python train.py --n_layer=15 --d_model=320 --n_head=5 --n_kv_head=5 --head_dim=64 --d_mlp=1280 --vocab_size=8192 --activation="tanh_gelu" --norm="layernorm" --norm_place="pre" --norm_eps=1e-05 --positions="learned" --qk_norm=false --attn_scale=0.125 --bias="all" --tie_embeddings=true --parallel_block=false --init="uniform" --init_std_qkv=0.0273 --init_std_o=0.0339 --init_std_up=0.039 --init_std_down=0.039 --optimizer="muon_variant" --lr=0.0119 --beta1=0.95 --weight_decay=0.0 --lr_head=0.00539 --warmup_steps=200 --schedule="wsd" --decay_fraction=1.0 --decay_shape="linear" --final_lr_fraction=0.0 --batch_tokens=65536 --seq_len=384 --doc_mask=true --train_tokens=495200000 --steps=7557 --dataset="wikipedia_en"
Each number is 128 + 24 x the weight over the matrix's rms, rounded and kept within 0 to 255. Layers, rows and columns count from 0. Numbers have three digits each.

# layer 5 MLP down (transposed), 1280x320, rms 0.039, rows 372-415, columns 160-319
137131099119103140125128104114145100111120113142155144156135115143108138089133114100156112139123124133111159099098135109141130147077144127105117098102168094079148059134161125136124136084108153179158142109147171090153120093120135151131125162154097133142096144082107153170161084115134103141102127137141141104195123143135135102133154142143153130105179130125102172188136139126141093121127133134139099132135186150103094120120136160165134150143133131103156148174134108107095142143134128
127137112116105103157081097094135085109167093127082110111125123129135085155116125113157127129136112146113132163153104115097119121101173141166163117121148128160167097146122120127109134116142099116105123117081099096142153123108172090103125186168129138131186156153147121130131119170132135167132183120102132121110140124123137138137135122141130135152182110109125103132085121134140102112164133162147096136148130163090115084060107117130071102144109129109108107189104113157119100154160114
129130125115178146128111108172117130114080137154161147141113151066127142120131164141117132118096089146127120133103155138107115142161139120132143087118155081136134145142137131141125149163094116117134103130178092123120106133136126137119117141125106200147127117159088136122127147126142156148103121144113129115174061122117120133124113123103132092154099119144108122138087083170106140130145122116116125143106102161107135114145142150119155118157162142103149156118149124118100144090126125
136098128102139151144173136151108110110130166149097077166138127137112134155121128101123134101158133149089137113129124134134124128136155147136134144124116118122123079132153141124137156146112063150134113129145128137159102098115117128150156127099100132102159099147159142113117120109116117161061107126157147127122161126149111081155144142142131122100152138162160100138114089132141118125111116156139139113131090108109106114095123127139129128134134121151084134125145106145149138114161146
106134120138097128124110155111090105104128166100158152125138135134129133128098148135137137168112142168150128118121103131144098075160124128132140108143137129121116122133155119115141116108117135129152147113094115109147142106101118119110112136073110155171171148121121140123154093130179126079124171091145085116116138126121132123140077118128139132104154127143124146147134127135097108098108144164141141130154114121154143132117102115141150135139083146071165139104165108154117149110137139
121136092128132095112140128099135148130116204100133138103144102146129103122148132138151085131141121197175143139123108158129089132130179096162101103109096115109146113131122100114118134123156158131139140112106134124113118106136160105097133134170133139164177154122107154035085107110136183144134141141089090107110162144118117092142073140087129147161090127147114135074115161095086134130120154119126118160090107078144147082123151139129129125098172146033074065106127129105122109069140138
124136124121119137119124143069107106125156131114114126110132134125147104163151136119120161172140107123129127098124116087124137141121133100076100148116134142112122139096148142163119107138142134112096117150123152153136120125122086150143159101145121098129113149145125130135093134166114105142174121117103143118160103109081119132065082126139088093102087154136143154101130126110104172133116118135091083162111154119135077098146127107132140166149150150169120141125132136124128131127130119
153076161108118137121111118134087158174072111150076131111105121119164162151127142134180073139106153070140103114103153092083084119106149080106077142120154138167130128167132080139155142132148089148130081116159211102102183115104137139139124116140119141105144114137190160120120131133076085134113143137154146073130147128117155115137095088151163134086140120101150134148123149129096106093122085151135134130116102126139121093159152099122133099122119164117127166118156138143161136106134152
131079110104133151105080117123149090133110133110107174159091080174160152141187087150137106147119116094133176155156114115088112107126162122105155126123122153116112169109153154135117155145108095081171113147153106131142120144141149167141104119089112141104164106130107180122103131105123077155143168103103138124131126117117113167171134134147127131114115119146120131109115090165138113150120149139120101148146119143135106110128161109140104119160117119113148088126143101118160154094118134
133147097165112152121132154163105116121081128126111097084117134125173136139181126122144096118158114122125165133162146163117138109199136116174134169119143140106096136129149170096155147164128125121102118115135137132128139129136091139134068111115145107124099146109117105124125157133099136156145129144136122108130129141157121100097148111121148111103160153124117139124119134118157107131154120094155157105103109109127158121114138113127103155113118102141188118150141101102129105118107149
098128150104130181143142105105091117129142087168187112140139104119103121116117140106124128147076127081130143179164113145113107165143088094097086105118151111123106166137139144181140088117119131123152124135120178168100099147143116143105142197112149174165142183144163119152141126139129111141085143121120117115125122141113102122110126139121069048128131118108100119171134172120121142095107103124126107181117186116135149125118116081120115163125131086150216130178138091108112113135140125
144127115141113127165099086094122168201148154108103141113140165127117090156109154133152123115149158111109135130144135152116143142102143149117147137111150146130137117137147127122151147139121157121087098106159119116110101121140092121104151117134130121105079112093101115182086140136075132130081178115136108098106119133114097146123110130134112060086114109126164101128096124138171108154165133118114103128170181143126088154113127123141144150099095117143148069123127117121165125149089149
188101135102122140132112124142135115104098128142189129156087105103127100138103156152175121113141126089141111147129149162150147128194149154119114135134124128097114104138156147143103136146156122108106119179123139119121105079119165121129141140130142182153113083154133125149109106109159133156093132153105175151116158115128106055119133110135082125099149103126110145133137138148121150120122041153072117127104157133088128133125130148115203129098152179111093130102147157084101099164147112
149135145133184132101161129135171096131084152161152132105100118137089120132108114102147155124119156145140132146142120087122154160117123113123123116097117146167139115137088156118150113194138125168163150133081181117126150156136108138157145158107110169135113133168121146113148142160117122137130119125126150159091145140132171101122132137098133111161135084136093083101126115099120093145129091107131144084124139155072110138099150133117081117147139137089113152109124123112111132108069128
152124115126136166146144105104156133116151145105140132098110166123113086108138112060125097132117120125125122135134127103134134099104131124099119140146160138121174108164134127160098153140153147115144098126081161182129146106125152123093087113104144162126144143141130171116155105153063092143138137078098134104147137116122097122102102161094133163124119167127110111142110140103153122120141162111137110131113092125145125158143130129140105142117106099128148124105165176100129186135123075
095156178107121078166113084117090161083091133098137118159136127116134162083131119131163141121140124184157135091118114134129122093106159157115133089112132136162114103118141112134110134150125118143110127081083131122119095103104107135106135107127140135120108126148102130149132121161115143115120156136173139085116147148152127134121147134106094145114135094122123124176131109130124127147105140127139138101137133166157102136108130140133085171103106148118132093137131113206161101158144145
174154129142135115106148115132112134154121126098142162086111101112125119149144135143133106151174161139146137126133106157104148160166144170085174156127165130131109114118108150135164137104108124139145160144130141143137120109146127110149068132171056162098119122094100085130091149120164159162141126152123138108167117076138165112088157107093150142092137147103088164163157182127129121144141094165125153119082122125070132106109098179112167139088122134116137116125108125175123127075151082
131112122116146145088094091129158115151115070149139132105128156093158108071148126144142118138113064121152118121100104094129137132142133101120128149118164143104123103088137103162147138143110105120089127178125122134165089126110144143160157125130146137128141101125106164111149144134122096142115124106127124161126128125121150150127078140107106151130101143113147134098101119118148126109182136172129099101126119113153134137134141123181125126155147103143098124145132105137139143123153177
069185141134080117153116115101105142110104143096137059146118160117191160098179137129118093101137115148138125117105071136104163061099114177127083117182132105132085115109102096111085110137103117098175133134153161188133082155144087158134158142162130158130127141145107113135133157083166130159131107080090117092138122139111131158107140117162114183136113158114160125084154147160109032157141096109151096100145122175160135100109071146078155092107065139124157093153158118205168191118137145
082120131144155143162146139130153135198134126151126143126099097128136139131128143095153155139107149116145148123128150109140153116063132129111109119145117151138127132129134122150148132095080134111137109075149115135077146119135124151158146115114127150113127135162098110135151118154134096097139151145136156123139153151156102138170120160119147117118120144143114152126129112150133139151117142154142163105106130118173095153156131133090109153155149129129130139092155136119167169146085141
119136106101120124102115124138128159153077115174143086123144098141160104116105138128141147113105126097105127146124150115148122115142132133106144159144128152154139117116141110135119120163141139139117122132108101174103108159079179114124156152156114129115098112143118111149108078103152133147120124124129133128172096136176098138190134166156091138102132144163136158129120142090128102145088105127122144107117164122150119129111116160140097186118128113153134100138180115069133162118110162
117138144132167168118104136105119123162139118149109185128124165101181148118084117154126119138144116140160120112148139085112137118138150122115143115126087125114141077127088107172110151113157117140159112123100131130132144145134142076160110123113127114118162108160128139135159168144142119128145112074170122175155129145165118111147132084151112071094075170128143151117150151124133127107105138134142136126133105106101120156129090112097087150191127155102132097120070107162108122151140123
141074135113066147120128082090167183140114092110122151161119121136139133128123152161110111116094114145119108127111152161114135111115152126144124143118144140148126124106156135146144113132164156143107153130140160132124143146158123085148119142171132130119108159128148145122119109139120129120125109100059135182137149106127108169107102159104128113121109135120122135117166130134131146160104134128150164104149146127118129140147110118116130177129104130146127093123132130118067163123092136
119153140136115107100107142148110124142147119157115086112112154119141128145100112115139124094153089121160090160095095171116085148126132132128102101142146105102131118148093140122101074146123177123132119132159148138102172159115113141130137140102134147136105124113085116127131073138129128101109131101135128160144138166107144137149097147142153113104147147108137122099100117140138159101135140123121097098165146131117119132112152129107130129129110129106094147117109151102106145127132147
119135134124121170117131127125130131141121137112130150090166135124154148122117132138131120103113172075129075134134133082131127086148123143117157206118091077153137174142104156113165117110142154096151136117154134138135151113152128103132141124168109117142126105094135153098135129108180115109173148173127134131148123138108125148135145157106134133127128101101102130092135150109147111128086133113134125167100105126091146128077092127128130169141120128122143108140121150155115098142096149
133114122127082133144088117120111102105165146173126131130154121147131143103134121127144125142124114125134090102144126125095143080150108098153096112068097127171147100141133148157092149150156154147136156121149117153152145159123133124121110128118141132143129153149112144176131112139125099135135104137108094164117107129105128139110114169111093181152152125172140115089154120093130134152121101145148111125118120143102147110121132128132120131086136123125140143093129111141115078109136161
143140129092152108112154112136122149137097119124139109158164133116162117102190165162106111110138088078088147166090184109132108153102144113119126132121132130125126146132155119136115130155171129120130133148111129121141117067141178131148100094104154151099158126161141096140107127143123111122151083144102110102120166130164171108145102133151116132121120116116120171124131140126156125120186117111132112142117101106103139149130106139111155105103137153103097145158104136150113126117090129
120139149097130128079127120155098161126081115129080120086119163194085127141148138132131133159121145142170107142143156128128085118124163137123122145105114141102154144156103121112147088134162148149103153135176077144111121141160166126098094135120102147143108088116131114147120158145119144112112138125152121181098161117150124120143149154134156142145134130162110103132144128148114140090113128166146105106140134127132127133107116129105105101119137101105127111165125063176141119109128089
104146126100128145118115079117112140141145142138165144109100145150121127108130108146116160164133134087167112093139115133127116166159097158135080105120155119167097139116116150135141133147138103145138150132132153169099143109122132122079148127126089109123115100097177083099123087126113172105157116113126140148159134135135114079145120163101137141112117139130147117111160146153108130136132076103136175143104139115133133149141124121109133144143137111192132188167086115112120121146139115
133115173140136107147121128122145120161141140152108090103162095119121146140073106136152135094136103098129132115143110141107111137128144148102128111110134154146124163107116151131140127116103152137155117145143104127129130139146126143180126137124117090128108100088098091120116140136127132145159123119128146089077109070136145176105065116126136143195156142100119124141133099158088109115150159125120110084131169091156133146115143151122104141120125151133123134162117140140145144146125154
124101096109117071154122142136093111092115087149133091103127145116089157084125113163095126123168108138119131084082144150139120178082133106127101145158109134113119143112139130098117166141116148153133137132118164151103149148105103128136104069163117119137059106154127113136143122153141129101161109142124138140161146092116109120127117136114100110148127121138139175144117159100150186134188160151121137135105124158145108157111127135107055092120096102161104082115151135131104102117091157
161104147116125152123148179114141125111135118151087144162134130086122112138106130138109150100139153138100127124098119117173145126096154140167130150107066122156119149110146137110118119120113109130090102133131095105150109137137122094171073129114140153097161136130136193114135124109117113133133126132115112126150127118116058125111150144102081153142103112174164064127140167116087182167148111103049143114180122133129112151122114105140113127146107165137091101142110153120131117127172099
106123157154111116107128147115139089129105112120103124119122159127184126175126115130099107108118132121162132130134139130090140113129123088115179087156171105100138063139123149150111184162112150122138129135115122112121103150114113151111173109143098100114126110118130106122120131117081113124142086137084168110188151114131151100099129111119127174161168133103160133130123103114165143082121156136090135149104091161128088142132110140088142151114118179110100121116136098144144115051142129
101162137138145113123130176133128138118124119168062100117123140119158112117098144121131132142079129108140143121148102165120137109107139138140086103082151155137152127136158106125155154146099117128145088121151166127126143118156156130142157110139131163121148097105103150150081121106100139131129125142126135098124142136134147137144155157107169116105138152142118141158146143134143132097143110097163112102111090131127202079098116124106147074152132146110164111141120152198122106147107176
119150142099107078135110108124143151162121131148097122112120134113168156141126096115157131113084152095134069126164153113091095184126092159140134129134127108141126080140132137169165080094113134122135148144156088111136111128094125139124174110129134149112134128126115119152098114151127138145121120134154126113157133133116151099147098088139137141130114137120151096125126123101119097098127163092149122118104113144108135133170111116181142121158103114161189118109121136118113147114151136
138122128133108116101166138144120134140138134158163141113090109161136150105110111140125111169115177136117119152162113112109153109151119107115119107110142111129082139110147114143118146104099122134128115149104142111124119085101152119094121118094126119114108093140126142145143154108140139110163097130115101126125099132113132100133155147128167126142114146126081107148123114136125161114160156101150100132116127141162105146147101092124113099107124156132122118140133139128132178162089133
148087136143166130144126117105146147146133182095169090112118151142161154146098132093150122144148151086134153124117111132201157120131157142152202148156153150154101132136115163123114133143104133100148052115138138141168107116102105111129102135122114133129086161132115113115108137082126141092155088112138155084137120143142136171094217101160105184124114151122187177138117113137156093128134103095122101076086138151157111133051144102142154076088117122102158142138097128148173116120131140
164139131134122068114127137136136120102102135143157161121108157114161139172100164131154117108129122177172118180107135141088159152178113121090101161131155118117181154108140142114140131149166150179116096145126155129135110129112165159127160153115115137133085095131108133094130087098125109121095091128100165119074167143151089083109140111142130119109140134148154134100131097120113145093097106120127122168151091131099141175138122159144124128178111132136128130150124144149097172108105131
130140154159120125122173101107173109158141102138090126167137131165172157067100143114129097153087152115144154165165098123118121136134109095138168104109157129137155093116110131125151158160154145099114174086115128143126134155142128144118112113110097123150105136089110138160087136139130104129145128124154113115125145192127107125080193112124130133128155158123146153068132141189137150114132150164106150142170128105116096121175123144101119119131110080105161124137123085086120162146115130
144132159142144142119153135091147109154126103115104167147110128103139077129130166118116113145120101126118142103098153114131117136124154119125141146116147115137127172134122126166134133155108104112111096119100127145118142148161104137102148102132171151205152161105106129104113122140173120098138101166120133099154120106160118145138141125154054124135122129106144088122074120103100127094101155067123116161122107144134094157108092136110147088147121113128137122124169137140173161108152115
109099129110108099152120132109131108150104121166130100103173134147124095102133126125164118125122185087116118077104114139125114110126120138147110147097101134116136135122127114162103131144130125164125123122154173180122130108154151126089155103121121089143122124129155123120145158156093163117135174126093135159106116147136091108102154129160166151154136110132194141122160147112103140083090120104129124133155131157131166144097145102113143144133141151100133123114138168134146110145126081
107141163081114120184143144160138139134141094133125119119153139153134110086096119121085112105158104132119140113151128110139143091129130161109116130137132147122122149096131147167101110153142117160146144168098158107123125117136140122125119150082165112146137138142103116121133162124102145115142114126141142091158097101119167128114131137080084146117155097117104124118109111155150127101100072151114123159107161137155141146109170123133105119116107127137144080094156159149174112120161157
093089122110145124095112133117158121111159105131079136082155097107140097124095070159074169144145126150109167119162119125145177131127121151136124186119145111137128123129149113084175156089175107122124101124119150093142149086106130153132150138126139129136129148094121118119137156137135173162101145161127135167120116114179140136101118162161170122114128119124071142164128101147114159152121123154134154119126134135111144086132121122126136109117129146110132110111129103130167124127092139
123129114114098135125107170118110130157171115133163187160144125123130133140136140097120106133101124143170139109145150114133160094137088111164127114155148125122104162088154128099147151129127138143144127129131122099147105123114103128144119100154089118104119155108116125118114119087171122097091136125133143086160116140143121089136146130171137099140106091092149111097126139160108125138180122116108146091096125142173136153133168115135127118146135114133101144140144146129118126196150110
# layer 5 MLP up, 1280x320, rms 0.039, rows 373-416, columns 160-319
124083119114064106151153113162112125111162136130142160150118154141116098119131118144130145097085159087162162149113134126102110116118102149124184150128097125090160148103144152109185115170142174104091169182122084111160145100102133090120122128098105144167118098099110129149119154106112124055133137114125103158154157129125098135114142122177101165158121175119150154140137059110115095131095103116127133142116108111103169120109135123097157089095133131156094139067145108168133138128117137
159098124122120150122135121119138116142153129124134170115126131158099131125099128149132138120145110133135113101150085134133143148073107106110100131138131110132108135149155123137151134132161147092128106122180106158149121083137117168122110143107166104090115107100116120123136132100167127096103116096150100167138122171122117131133145158155128184111162166132125102158137098101117100129112133162120135141149149099068134124100116105103099152157131145132139129096088184138139103134174164
141109104126134059119097168079124137115105132138166161120111140148112099070130146126138140143101110088123152123150110153126125174135086152114140114143137124144128154169140138103122195121114141116133118121141134126131131121119127102132136113120086090154124134149097144125098134120143123125144140104126121111115153119123178170112097135128112120122128158123130128115099122123115125127140123134135100168103157126121161146136174177131116127126142137154130134141141134133101119108168137
085148123135122110165141128109131155098117123153115105144140140149148088119111148135166163102130138123078119124135125129143147144153129100151122080157091092179135106076117091140137104132145151121153123113121106106109136120115162120120113156124137099116144105126133152071135093103130155186153119138131144113126139121135178139148143128121118127100141092110144131124133138095149127108171139169143119161163069143161149131156118142083123123100119155135120105085159109110134143138123137
125125117100122102131102099119132112113159138081162139126156136107139126104144127132112147074106137162114128125112109164180104136110112077064171109124080136103126118148147154099124181117102158168153141147140137123130139138095107110134159150118103143137109102119144130107150134096133078139126135135088141111109115141137127110186095114072102115128110143151180158129137109088172190139154132099112164135078147113099150101144139115106183133148191123113109116093099083191071136123118105
153151103122138125128101122166129112113157125110115112173108128126145142084150113125110105073109097107117122120117121152091132121126137144156122121164150119099118133112124128128091146125117086123105122139132124129125050119184159170119105119074099137134100138085108164153126091141127141114103098135109169115182139105105080165120122143160162026109098100129156136132163165078175154143134131131124132131145126137147128107124130130157101141146112153133161108121118123141122113109133141
126147107103096111136191124105124135101094111153111111100107121115136114161114173128160110116121168130119081122109083171103099174091140120133123144088120155138118124148143112108143120136135068152171165132132170130130140147132089140115138103162160102111165158159083146115117097154102094136124135156104147065161146129107117098107125104131134173093152101125097131124142099141132137127147087118108115118152140102135101107174132098109184095107133148125085145137096160088123119203111124
136122122117110129112153096080155157106093149175121117137162146095156113156138181128143100162153121180139120154091087090171142154144110108155138122136145150136126114142120134147124101155082135146143148130083131148144079158107114144169128165137120094165113127141133139154109142071131095118170124121140145097127099127126145132144135129145110162112137097104090129125119096152120136180107122127122134147123143094090113128103132151172139077129118118127095118118146151154116103152129129
114167159150126136144131127132069141132110126125111097115130162141165067168117152125141148121142112122100118115121132133133117175139115120112093133138122098136105121120136141112117108081097141102121162119130151152125150118122124108123154129070133161133120098100110147138085156119111132108164112157141149132100123156152153078175137096155126085129114180081149137141108162092152157087137130118154123131149106143163157123113109151075134110104119177106117171176143111097138126138159114
119135119157131082127124152160154121162129153098086141130150152169150102109117116133135120126147119165121125118077129130129139135110174131148168113152094152145154107160140109085106139116128114155125106122097126119122150117091156126144108079128099122099131098115117119094126113138117148122121133118131157140112104107164121149153120132139162166118126125134140152110111099137123135149165161127144131105107081119104112158130131179123143095150129134123067121106115137152144122152129122
131084153124120137128109123128125160146155138060129138137146172105104119131112084148115121104173155107098121128132094157149094099159090129153133117137123125123071130160168135123116122121134182129174119137160067104146097138180145150123123097086135093122077132150120163102117145117101125114137150173100107188155164091118092119080125112132191115126120109098112113140113117118137152096144118135164185086136157128096097133140157134110121148139141122140106123102114117148126137137134146
115090118161111090157110100106112140139121141115110165148169154151111144142084103100119079162120160134113147136093119115107128120090132153140138100086097162131175157126169113076121141112139141116132100089122135169145133130091102125100102162117071136146140159122119124145100104151131123109171110110118112105125094125138147193127081136136122185163137129153133140113100111124115126170133190118135127100111124092132166110134129142121122130152128078127143113169123095159123162111135162
141144119096125133157108105114100153156165125130124116112132159133154139126134135129127117108115108134111121109168118166107129136141107129108112121159125149147143087119169103137169135103132119147094100172203139133135109132140155137084136134113171148105159143163140195152122112116141147111137125146086084143130096126146104115127124073139097143112141125152139109155154157127144127109157135128163137165090092123122136128102114116157162130137117139174124104128062132160146174109122147
147111138120130110131131143120133109114132132148127123102085144136127122146098131078153074106104144143099121121091134160146124164094088091112080165133164183119122113150144099114160126166159145118172133104138145142147157140170119148113094127140151131121122103131121180101143096113068135137111121152146081111176116135125128112130131092150122158110079142142126132098149121104138151138146124118089076132158169103157125193151116159101123152116154136125149094138146103115128150138147130
154123149107120174121144130137119155118099121121119123144092132133121127158067132126102130100173093138124059114162126132137148140102112123145158146135132155151117134141130120110126141124153108107160116195111136118114171039128084081116117139113094135109144169115092115130115173108161108139104137097089144142085106094124125107101101118170145158165124138147120141121127154107143129093151159168123132122086129136134090154098107132104148110116137138104150096138137147104082156092119086
126090129111125120101116122155132158121132133135127128129155134113127127165121123130163099101138137150094106120130175110169115129126150109156123139118154161139106123117143145099156143128125106135116112104127105116114135141097086119146129134128107126123106122101144161107111111161140094126167110170148140142158126134175114119131098128138122096116117163156118092173141090117172129151105115166158141162127083165157120151140156129141141138113166141153093135111126130129151109101105154
116194133183112110112132183133110092121089151140146095089122128120126123145096125121120122113125124112116145127147113109102114142166124113120126146161115101107074128135136140121142134151119111104141105103140101132127100115145124157085155147145101113155107098150130147143143118082132137160134158124100123181146139146114142128123119123124111136125087172109160142145083078139129129114125121162141099138091163170119102140115155133102105128112146141155125106135090163135115126125124174
088163151131167110123145100114122139110147123129139067163087115149130141096117107138133103131139112108137121147143108144103087140178112131122096159152110106136141131145083132119110113087130131145175148112111168110129149126102141150093118164123083175121062096133107132100144150142132167116101145104165180143121170098114147107108145123161132201099163139112158102129137114110133140123179138148165159140099141141071089104167139154136149136123114188168121106096149131093163127151143124
093133111088103093116175114158127116112111175108164106168150116120141124090140106129119105119122106155081119149095109120106083104137112115138174120120143134127150121107131120146140146104123146135094112136126128091114123150152111144098114161125101163116135091165147119134118139135098111178106144134075111157145128094157144117107160134080110120107137091099156120147094132101120166153176147147110114127150134116099142168172098136084113119130139162117127133103132148124105129109140135
155147101171138165133136089106157144112134157173104106140113122150115101165130125151173116141154128102157106140167114182129132139117084131089124168128127073105113114124140117123117134136097130087163096146097143086129130179153121125121103152136129124118107149163154105099124145095076091125115140145148148104114174098132173110089143125151148114146127149129140118071156142137158157128112136128098146134117089155139075100137101148146144131126123161090128148117141121145067159139123128
131104134098146083139149158120167112124131056121129125142113114112124151157104135092146166087076143133097091143159166111094130131106134095062127129110096166181166155127120162151140122102137149125141099110123121106134102129142124102153145160113104141094160122158128159153149082146082155163091095150150123113140144096181119126136116139118099136117144114142126120129098141109143134122120156134140113140131085144130136119126135170111139164159121118103141141133156140094144121127130070
106132102103120091120111122125119147142136155137120113107123093107122123155125111090135108135163142122174154145157136133157151133125150082100109129098142120133181124075116129140160130138097179131136158139164172142141128141146140157144130161113133155147127095090083095179083111117166133153088168160102100127125113104130114167128124129125076147087128140158122098156132123141121092116142126127147152171097148116111128145102144133077141164141133141128127156140153142130125141125201097
128159136123153129140138125128143116122107124135089118151141116127116124151136137142116140118140145147159111131112124124112141085083106133090139133079150105133155124075147142134127093113123157117102120119162148160124120113108114139113146125131135142129109161137129125121140093112143146094079107098156133140180138153119090149118126126100151103123096116108125125153126141125128149140098131114067140123187125118101108138164102126143117146141133134120116164093146118128143085146161114
108117148160110108104091155156135155151116155138144136122099117121108118103109126196121094119117104115165178116124115152134119139156153137116096137155118139077203072116122167129101107081141164130120115112066143160097126163166152139119074133121105052147064109159129141112154131110134120148097112152141177113165128119111118138107115098134124110117134122137142114144163162177108173116143124116148148126170107140121090135116134128145151116135158113154112122101116093115113107116131143
112130149092118112109192121086116097143103141132121163128210132126132162095109110130127132133085087132103103097103114127105099137130182142147129096125130117127131132152157138102158133098143145141148139153097103103152139098115158112146128067137056161118124140117147127130118141029125119134131136143116094123117138138140116129145139136159134148128138155136169082104087176109127148120163136088112162142095130085136131138147122098080124144187123095131137123141102153154145158118142138
151124123105118086164136131156175127148115092130140128160133105119126141116166131125112125145125127056126076121142074117121124139154103127109128123112102164146090156104134132153111119124100170141125121128136082120095095106165151095136150109146179191108111113147166094155168159151126101147086107109113206137172090144151159138182151131137107127116128102122127143143139138128151101155158119130105117100105153092126098171134114089129122144133134140123112117124123134130133126182092101
109120100136104130186134149190172113160173130111149127124077144121117135121135130134114121147106123092141088122092121155099077134129135100155111112138115139136152129093091100132111103168079105150104112162102091135132166136131145090111128109146134154142119160123161147130117131116137089103108128142117105113134079119138093138135128098165143186111134071142075130105132120136165154137103153125145159144142112115150129124147119123145144158138115109122121139143113167155126110110139128
116098123122098116094150128116168111163106116159132172113165164138160149116139121116149158116126082173199113133162099126094121118083184129152100127141153135135109121128161140106142113147121103127118126131146115161112130141140129137129145128156135103110134108131152093148127135106139100099112141102134117127122091142123107127095114138152105139127132152134152117118079116119100128104149072059142160127142115118149144124166184134167110130154126128149145109136134128102109115184110118
156103138103165109116123094115161136110118132139171153186128140139121132169143117142157129129129157105152144101162125153117120153138118129131157147109125167115121141101118122137164146111107126099115099096104119117138132111115155120146155097115148125122182106124109153120128143063147154104114129120126166148096131117132096136099105075155119101161126135138124161143085108113113104130134155126113141115146142115103179155140118169088104088113163128165104157122132162133107136145132167
124113111143096165130097123117138153095106113141075116161124100064173130115125125160146079122135112190144089172108155110166099135082099099148142151141170143134164118158107157134116085141093146168160105171101123165135132146142121151074098120124097158152125148162136118120144131163117156153160147158174184145179102124078094124090120122131103064154137152194105085127157169109153147154161111106135139105151146120053127084131118150158119106175116114146114111109139118136149167101141115
087146096135143128131107136172123099123114097168110154126112157117121124127134124141165100146132125141129113153145154128143154119130173141167122178153136102128100133161089130150146122148144065172133157100145146122122129173096170146120122110146119101091126157103132157119103138091131121093126106140116117137099120115090123096108121073168128154120148100046100087108102156095112122134151171122113143124138099145177115098153119146118115120146124134135121134120129112141122136126179217
116160136143111189124158105138097156140156165127091117115122136106138162157130104139128153162117155119092073122144092116109162142147145110104188118158171112099111076151126154177155116076116075147144128131135125123120131163119131127153107097100111098100107149142107085129161141117095176102125143102140129140099163110155091110125100154121111127174085144091079113109141147127108113100094174142113139122157136133094106125127134123058134105106138176159091150096158078132100121138170142
166151086133124112116152169120117109110131115174087132107100109121133095149136101117128139152101112140101189157105082139111122110093140086124155097108138089111119124114129125091117106180130087045124131114064160117090107159143127133115117127134150151116134134074092097147120122135132128141107132144085129085101162107134120126131140137075159136140072148147103124102144132072129133131145112144110184141147162167158220087111153168139128131137087164107146149106117112176112099154095124
080149137141129171110106127144123119128131168094131163166087148154121084179137136133126144144107126136169124086100112161111112102128120111146108163118117155071096136112100103136089164086148116119161121136145144133088149148087126123114130132142159145097147160155141129137119152145134125163093149120131100110107141148136096130155145156088110132115166102106134111126152121154122109156113150138081103097121115120177134120102100108103132150143150120151093123122174091124110146159118121
147116173123147159125112103161123179162131102124148140093102133133133098133110117115143140103145120088121120151156152116129140100107134159132141144127139162139139114120131133123091134128110126121144116121166116130147130132153096127158130141141114123143147114114132129141132142120150091120102116114112132129127143157100136119123170158176108100134086108128160120105121107139134141131127167080138166102099125136152099157185118137151095151119136129140144082087190154111135144109128182
149138081087165113123100130144145184093133143141164126095159130102148130106099102126173092110114080146146123104106112117147151091160118164153160113140164101106102125139113179122165120166118139127126097098158146140133148126118079103137148145123112142127104165127086152129112096158130136097158152177136163121151211143151130143146114083162089127111110136152138150068147116141131136135145118170087071101051160137113144155119125086136147101122127110162118182126149111176084151192075135
144103139112126101119140130158112137106115138143098124108111132123131172144116137147126134136116110172148118109148130104167140134115124124113117089106137113116165115101109157092127161109096161118117108146158112132115181119139131119132127127163094155149142106133132151132134131132113129171127110130114110159123087094153111100125123092129125106124139106104164134144109099137124171129125097140139114125133096105117122105096129118151149126138154091109128129138107102143128141109111151
123149094145192170153083130118145127139116122148128098099115118139132140127112096125166100133118147106116121119060138112103125166154184123151122154107105108116087162108161135146113121126155110095162129113139104135098138077115156116110081098144091133116137125152090169158150104139148135159100092144137105147111166147106144127159133115168119113124129164130112141155123099155160150101112151082147104172099108133118148146142146134125078145145120157159137111115133105102139126136088159
108122149082126159127128094150157158085128154129117133121133159132112144123122143106090146119160109130147113135169122129112154141142067131136138139173135127146137062161085119125123142129127077124112149127112087146174111159145114139101170138150081144123137141134110115114129111151114152147096107117101080092132117140160114156120148119139110092129147107140133142131114146127127124136098160054160135116096157142161141157163090150127133129142091159119113118136147159118145114104165099
123138158106107135073126109117087130141112204151134144130101134098140129141131170125128110112125139171126098134169112145104135162147114124091144155165149113118110135047171155092131122148138144117134117114140129135136172160120111148126179151105126141123149110133123142163101136104105124130146107151119131128133132134100141146105129148117096107123169133101086147152116141170101089114141104155113074124105115109163128144132119154150147114142100117109123107109125093112111137101097151
107153110119132156101149098138135100150133109105134172082116136153148165105124148129143128110124126121151101150143107119142141138152144115110160151120162136115129118079141138141145103095137152122106116156126137132131127127140170127104115144116100127147170115114172197101116150121127125101130132143106055129131121122152136130131138149133125121126143127120137108149118119134107101120116140103108086114158158128057090166139146152125127125131122093141099140147134115111175126083148114
103118110136124141088144132144118119145108123112134132124078093106074124154132116150110085150102083145144117132152125088157103102133110151143094145171080128143130153149119122129102124103125128115097122088122142116135159103158140125138155150128096086119169095124132180121105117112097130097154117115080092112168131091107138133084183109147113100163172164131098164101136141104113066153145158154142145138083121100149155168127148154096131120149166169140103159169094164130123118129160110
134129185166148111141108169105093145157123077130153121137101132148156120121181143130104117117107162115158140127119159123167141125136135099102163191149151128104122134119092135130120126094117147151138149096119146148115093129135118096099102096103122145157120148119097114148122132111166105115141100124082139088141121123132078103117157105182122068120117129128137131129154142107120142091148134083140126139116129139129147090144160095120147116139159109135113126104133148123140133109145126
136105029125112137071124138141123084102082111137132113122141133129121119114120093115178140099098151124122105094103130100156149140115116148166103095136133180147155175143100131140081096147089092119120155131141090135081159130132133096127147142141133110135097112159114141184152114140126113150131126138115095149108084133091113110146137129107122125142084133131116150113184122119145131159158175087127125159126116135170159120170118165129152107102139127077112134126136130096152146118084123